Part of a small language model's weights: 59.7M parameters, gated attention.
Each number is 500 + 40 x the weight over its row's rms, rounded and kept within 0 to 999. Layers, rows and columns count from 0. Numbers have three digits each. The size before them is the row's rms in percent of the matrix's.

# down: layer 4 MLP down (transposed), 2048x512, rms 0.0334, rows 83-95, columns 256-511
# up: layer 4 MLP up, 2048x512, rms 0.0359, rows 84-95, columns 256-511
down83 111:478467537544490480494495472484510474506527556525468465506524468522550496556558515553550522528560537499504552468481402485449493531505426536436540557525467517529532573508451515500525491409543471606530464517530469551540571507510542488514458475483489490485487502458431505505540514575505468527510450513442532566536526564541450585502474545508429511422545520495532524559473541452538555487481462428485452476502502454523529433492481477452478564535439563510479492518508503429547461464425476441537554427507459477520547534565534498433485471549547481492418514529474508567502525468512597473462503553543522475448483520506565474604543545462498441496541555504462458499528481454516536468521536469526497401507492524517453473541511510537506507432472508513527523465524483489492423525522459
up84 100:485513457536442462548450549642519505522481480401444484468531452473499368536544481505475458544477516514519463464476482542504490516447504556395493494453522492499476505437503499491435497509414447540488515550528504499535486519506502484539453509512561503508608466504546511590520471495556531557528520505492521480499511458567439498448491477487488489474559503424503506497448505407517508457464510499415465522606425519531452537434513452432483553527459479504540510508482418490618488588479508573457609537482514525525461437506473519552499513457517504441501500501488508502528441527490432481419470481527534446475537562458553496484551518546486408519453493479516420560471505498531472546501421553513557482486535477504460481471446528506581571520470479462551432471457530498523446492586493
down84 103:438498521470534485437546596493547497503472494581525427477515500450509477532448560532533514491490513557460462498438476539466500501520444500481450519519561500507436554585541588612500552524445481512519475476497532563521504490526520465467482419475573519508488468490529574489471498518518460539467563478469524459522416503511529512504457534478472519468521503490480534532453518489584458461445477489421458536502474512516475432455462506502454525507480473448492475529480541482561465458428532445474507448466558430544467496539516449530462489512548451535548490482515540450461427492507500505470527472576418478481466498520541411531508534555542487526450486517447454551452547447490480524414480455507407519499451557485501425475500570546579482553469519465464583543439466534541581557521555
up85 084:465465480577499440514468587529542439522524526548558533518543473449502531455463530416525510599482532494538528492571481465574496575517521522454556580461537490552508462440476491449542496544408510565477475562498481492447472543505501499489508468549538485508508512516603533492485552436500456510488565571512509449486486508464497463460540453518500521490456489546574433501530522566529476458494519504480506492496512487494434525457469495435474480452516536428500546453527511468503487526479470433478468551330455471484428542505456471482475526428551429467465481528526496464508502537453417559448472492492539487472481521471503512462465505496487477520542567510439511474497462482502547469475501462463490503472448507521520524473540439429485499523513446601487525480515477582508493488524471
down85 084:467459553455503464532466539503489456551473543484529536458488562478547529516488489472481500556520515509521510459483540460576502533511494489484519420399394451539589508516494492509548470411467508508510512575468539530589596485501495492521501522557557466502513520496463531564496528454433520517499443469474370514491449432535512530572547484473494538546498514505500522504494472459509497549546492423455536525516546492512485452503535440530529531490526533556525490470498496474545464516434491513483485483477504471477486453482519469466503471458505519525493458558451422494457546548458463482522526495516512536482484490493500504550507469466462482524489457454590458512524511499546456494508529467428528537515460493502508527520478457541629463489468508501482469493500548487534514532462456
up86 096:512587502456448484473527515489517472539539491511536499464489544433497438538505461445483494523488494447486542486521514500500533521427572537474502519507481506483553530519426552447445507579405509479527579491448485490525478444458453459551441520465498525527522528500520519526477413544489447466528504466520512564497546470465507457470480539449477483548484468427481531507437512516519509472522496513485436515501545494516471566505392459491490543467534540445466459482495474517591459518542479514399469485517510491496569535519507494545488500531556490504482586539431529527500528528506473464407509480482488477509570597471486466513560519452491404573521524538426491463533594521498492508482468582461525492491477568560515515501498460476504501431561550518545463517441476427422487533579483
down86 090:498459553492456540529472516497478565518526527540521499537485475490501514529539485546478395462537553544522512480463506488476515497506473519494517507480525504515507482506574498450471453523477466416474538484487498548470452541493528548508470548586495457541539508550519405486511497447491471460482475453461497486497517477458492521492455483452507492425462518533583480550508432491480523434523451501527524504475523466438529464447500560512488547493570549511460500554526555462480483514557526498477507543427483509575457483517465509381548436488511528424525511436491500552413596515487506492506492337512488497552469435440444443491506512492533501433509517487505524559482494512570541521521506566424509470508438447496518561541437515502455545395494518475521471507527502452502494534564489
up87 099:480553508564448460475465458494545492473468509530476477473478499504494529541463475540477504526541536488489518444541492485533475453491469478503512399503460475512554552457491506457447511503510584461553538463541473573449564488541562493451483423489608539501532511577515522548547485510471434518469479466407524553519449499514464475533522472504605438472451494506499517472460506549435479500516497535484440544503456453531498435512568533485474474454508452613514510518406501503497523486501476443439547584513443516516563512476475573525508586520486488490463509478486539446459567493538545503542421500466479566473400548511527460458511434528508461545486418467547433451479509483498512564541469477533506434495525469565492481470505455503458549458589480481479595568510526600492515534553480
down87 098:458460485528498551538534443494466508492531484531518439511493472522429521629471459511514545438502498523431537592497507475497518471482444509517499461556510475493537488499511481505492546544583480469455524478528500547499531509522507470450485457475521489476461557510440573509564470469541481472468485448491511537481491498479494517505494488521460521465512477469502538590490400441530567539513477501479515536517487494531407531474498608466459444496499428458519439512482510564488517453514440438524519479439409450519475562485496488504478556479474501464544395520461560487503592510489556505412569535503476506542482537555496459480472453535503505491526476523480455356505465522602452597549447489513550561469527493455553509475518441448528507487507451464464520536473510516541528504487532
up88 096:543543582465489451565478500531488557490506472443460411495490509532473488552422487501484498503514497535512520463483560518527460458492575507493525534494462589508554558499546558468447501575501459465519465542462416481602538470570513479521573499545523499493519509503439522553529530523494496484452457493527519573534515434524468543539563495478484496487429502465541566540527606576471402419527553458518494495456557540521519472478546442506502539488528500504487454497425516426539476515516510471457484466513482510507507497471480484479421465490492489501501555498487480550479469547528445537492529478466505487505558418496554537530472498539543501448478470594422483548541495436441452476552475503553530497485525607515407483475478445521473471534609534548490527411480486479445516503560461
down88 096:601537556498493496521567441503521536563456511445494554459533538534520537528460538521462511415576509539464553474481502502567520486488471486443544509490459524489510501476481473477548506506516552493528451545530449470519541534583471476557510528589444504429452447496482505515532457442471553473446456478567495551508534490544474499454532453428462432485502460453442542597468580518461499477534518482513490556481534456478491537519532430529466516452488431462458462522445538504456469477465497465486489490468416529519498470484443509499496466500550548482478482485552561528457471503548501474475505420567442503457486478487550532563461502554506474520467524545551424427557508476558462444507523528497508472471492503433422467569554483521473484489459564551463483449474462501471462535523522
up89 088:512443507545528553525438477519501478529511513478493525493457519501510499466550536434437450533499491467428562494459490428484444455469497440425518447552536508483462510515466466456585442538457512564498586477539537497416569564437573521606562531443523549497509518534492431509520563508538547532559572490427522509496432569588489488532498520582505517507497464450514520466477505461529492511484453566439525445575520523466466555535551511478516489467468528541542507486481476468567490522487491430472508485465448453467538528474537509463472556493518437535532434502450438475528531503420533457466511508453538534466432468486418578467527517448467518483482501512493587496545517512496485556490581494474481506494550502493462483537530506436501461483525536574466517488522436421552580516603536
down89 089:530613567478457525572506534488429540551490503513498554451535474516517465499523506503504424500520473530580520494521438499507459462595498509430547425492534536515517560464542525517487465533513483514544494501464481492472522480486526445529481466493495502507422502443442554539480553473527557469488458474541471459579454389510504552515501541506487499543564464472535501495469476478586477448417539505470457484452476526559426542496556483465508582549456486578473507497507521501541553539523505558457521449454576427500534497509497485543540548466470482472534472538484470512564455487435530545543526442474539546490483481495517479473554557531499475438456545517499490475536589485519479501395514462487523584496520472524501494533491499571557525494443563494455483491484489471492427416525558
up90 105:531484480562508535528533509496491486499528489450445519556561579470591490463487573507533435446464552467543496460531570500528464473507539476465484500468441490533488628525469493542493468551541510564453435512544437519490444544510499481510406486562468524511531513552458495479506520482583429528424527496543501449534451479487483475522458555436487486525435541550483454483475520465512516461510511481507485546503424447528529454530468449516586518473440465509529487580462522420533462498482615528548496433491473495522500499492503441531450494543494453487483543498495557531492492526465458491580439464509514487394483524511497441457592511500508464488520446491621532516505558530492556451520517536441517453446480486495484577526532440409506511506454512519549528482539555547481508427514502
down90 104:507488502570423540470535475491496510511532524454456539561496503464503461423518537469484482451517522519520461485510472527478490431566525462493499581499485472453504550485487430522478469519519522501446424443495512486478504535484482572522478451480458415426577533520416471469533516540522484533485610507518482506534541511497577510525481487444502486498380534502477481475484534437382506467488492453529446435453456487521533551484461446604568505552449442424505476510570524438485477529529502571554483493539519493517493568522507502452496503507505425525527449485474436494511543517453528480469522476441563497504492453479520467477492476515510576619370505492559523537473480511539532492457574542511485451455536529442521439562454514500443516473497486571502514496578533561413481510532592
up91 090:591545537563435528470474570519513548520540499487467501483483508535577518488553540470513526483453468513529543470546522541515528478538594489513532508572478428548464488461486448505521499539496577611514525466461458449519520548464569490531551464474518482541512472499417472470428500461475519542557485487517520542520520458545496495530522516509509526542424505517451489473483498451454533507454472546500568479530501487504504523505526477476556478476568453516488403492509479505539455463493562549501466514539524471519501491494454526449523494574519496613510549453435512465531516486488497533464524515469518528469485588498491586534518472553464489537431570570503571434482555554504466494512486608486527507425479454595438484444546415451459416505530488471477457478467534417529460507493515
down91 089:519544570637493539496482481482513450513558496484451547521455502474494527490513539495464526515468484483570482496532549504566492524477481524530513529484513472445471510512564479473566495500516552583411482475469487451466508537488458519537484528472519546501471455447483522481547543525485474503507490472498451472379463514472492489482479502578502546526538469456420488492488478465533564530501468528478562553479448582463447490552531528471552473535497529595480488472495462434539527460522534509472493477528595500559444507528507482481501530518463530506526503463434413512598457495483408579530396525493510543459483484531519473577532578564536503504571503442528529475555543489494590481560467531513457468518514543518488426565495531516418513510486486481525530488515517498539485496445505
up92 104:513490533390460446529463453549558536487544475449437541496484449508552457500494478493529426439503489482507477406565469448455481443504507461507498509519491445608463472478496494528492430513487475577472543499528489511503408467482473451520492456534517562496513409468431453481455453495510490477560526538499539455494489513513455531527622494468529526491432483495552473507412550489529477537549581506513524555529524468468491609484504442471512498507505494498511471553456459372501475542497510451530516454449447524528525414579513536523497532443518477528555448520581524511495472472478500473489437527495482495412510468550534465526495532477556493494442369555545541529471503503470491472492413550509442555506470530623491472474591521456489436475511517480571477573451476475442468541463546
down92 107:541466482436480500435479518447544528541480534447450509494495516507478462519593422504506545494441483543467452459536465480519572502554396542476454591467477478573496474459615501445545473467481509543489486461470492467434530463438490504510458500539558427479505507435574551531526482502437541528509554479476458460560453520386535526619496520514529536470464479602527400548483525485490593463472570506552506537510499549453574488485533516457552482525463598458491465589495460504535516544466481486482516518487505487522480498561477519506528492541524541487588506551563479487454519435530524531539549516522501528471553522624529530498496495506566469535524459503399564478446470466419527497478423504528489553512432521563473508509455496480489450535475550472550540430452519519472530549464518
up93 102:448512429454506473536494504491472525447502490544538433491509583504497530446427459486504494513509577475548525426536519509499478477509544429539505477448437410506521494509484467468519488492441458524476488533463550482529465443376513488491468496504531516462491481437516460599522534374559455441504486474535502526470537469511428551592505470475537492523600502505544512505488483536534444445537522512527454505479514531524495603479489478517532509383455547457477516507499420446459527514441457480470454467477514567431432556482472524545523551489529483437501580500565545498513464554523505498445465494460491456518535471440459498572510569535559470446540524504461457480502505488514497475503498527475409434514546523581472494463435471515477474519493478501539541532487506545505484447478485
down93 104:552508460434483530544560501503502496483501463483545557459430509470490482501574505528500516459495489465511523436527442481510505441480487444472467544559484467508529481512540567498525524540533492556511555498516583522468491515437498533492496497492547529538426439534430501442450498516488535458606546450472461438523479472530444548548437575548521558566513458481488480526516518528517574472524482482482412439476488523433526554440581517571546523543505533550505548437531448498486592496544500440463491547501443487561551479505511528572492471452505525555505487531572477527429499436471533524462521470474513579491533563541543488517559512518532471515512537552457511562518482487416534562591531509512450541445516518482421447429557469541576532508483496546545491451501540453517481452445487
up94 093:508455516473464555506497520511493520482514451462460468509511487500526460475447516448491520576418505517595481467499460524578539512458484494550519531514456529512516522478507528465511485494500502505446476499530445540493518537481483453526458563449497555496459496522558426491482528549491473513486530521508544515512443510516438466493520520536509446508485443546529475484482539450509441423543508503509413493544487454462474496433514417481575507553466512483521523452410446544595515508487525538464485472489410484560544476510474481450531472471495491516547526535434465425524496534540469440519539543535520492451496450487519571476511502493482519514456468495460517486432545476465522563522525493509550500497484535490458496516514493447509489574513601495485469488487525453515499487460531
down94 096:493512461485473493501508436541471521463566438490464509460436586421542493493556434559443472541592526546517508486508527546496514495522532500575548484511416504490521417499433459490518502483520540455478555521570430458472464541440497447469497550567582503519557494506502494542549519469503472502521547479593555607425450529508453444493457467423530429519501475505496492482562529513527437467463466482502485508508408553549468492517386571511530516464454567557528480481494447497488536504512569524537507485499487541522492467432476491440534438452465512437525512494488474494523455557513501554475489523522505452449524484448566485539514559501472469491465510471498513439449546490428493485525429510513459429521527534471447400543527547491447530422500504522487536434484526481421548424522478
up95 098:525520451455495501561549511533540516478475466470496533454511487509447444502500509524469492487520482476500545478513562496577484436460561539444526471507492490522533449423530563440405497471544438531561457575539511473519509496487455525541461466523526511479494438528463510546472503514526537507494513518443541454436442509487545498525469454471501498494484464466533492480449468465518531572496533537447472425592458518474538524442506561432446603502399505530470497524526527493451397540517472512525507480538484490558608490508571484541458534426530437450520583489512521520561512468556463458464488491532453512538484494405500457583498427559447537528539502487539463436599491490482517509607484480490527480464558510513530448565491519573483511486472522502565535530470591480520506457605506
down95 102:508502446476487496508530503479519446472382498464505550519574500486427486462568495585456512494443520511465444499425506485526563513480568527465519489465499500560484481510506502486560470496507490500572456446494567491524473529478594517494467482550492435533501473500534484498508475544433508462449480507586514520483503524511527484545487457496512476571535484588509449502446461486472516532526543500451510492510566481495546466457507533444480507503500497552474512485459586531458451488541460487582508454429467508535475529512525522516406554523551488474521550501495563568534534533557487504469512527493440520549499423504547535453551441590523537518541475486504521480486489547530423423536491432538505526439477519479471538471512448541525445508507509481480469502497505499507509466564460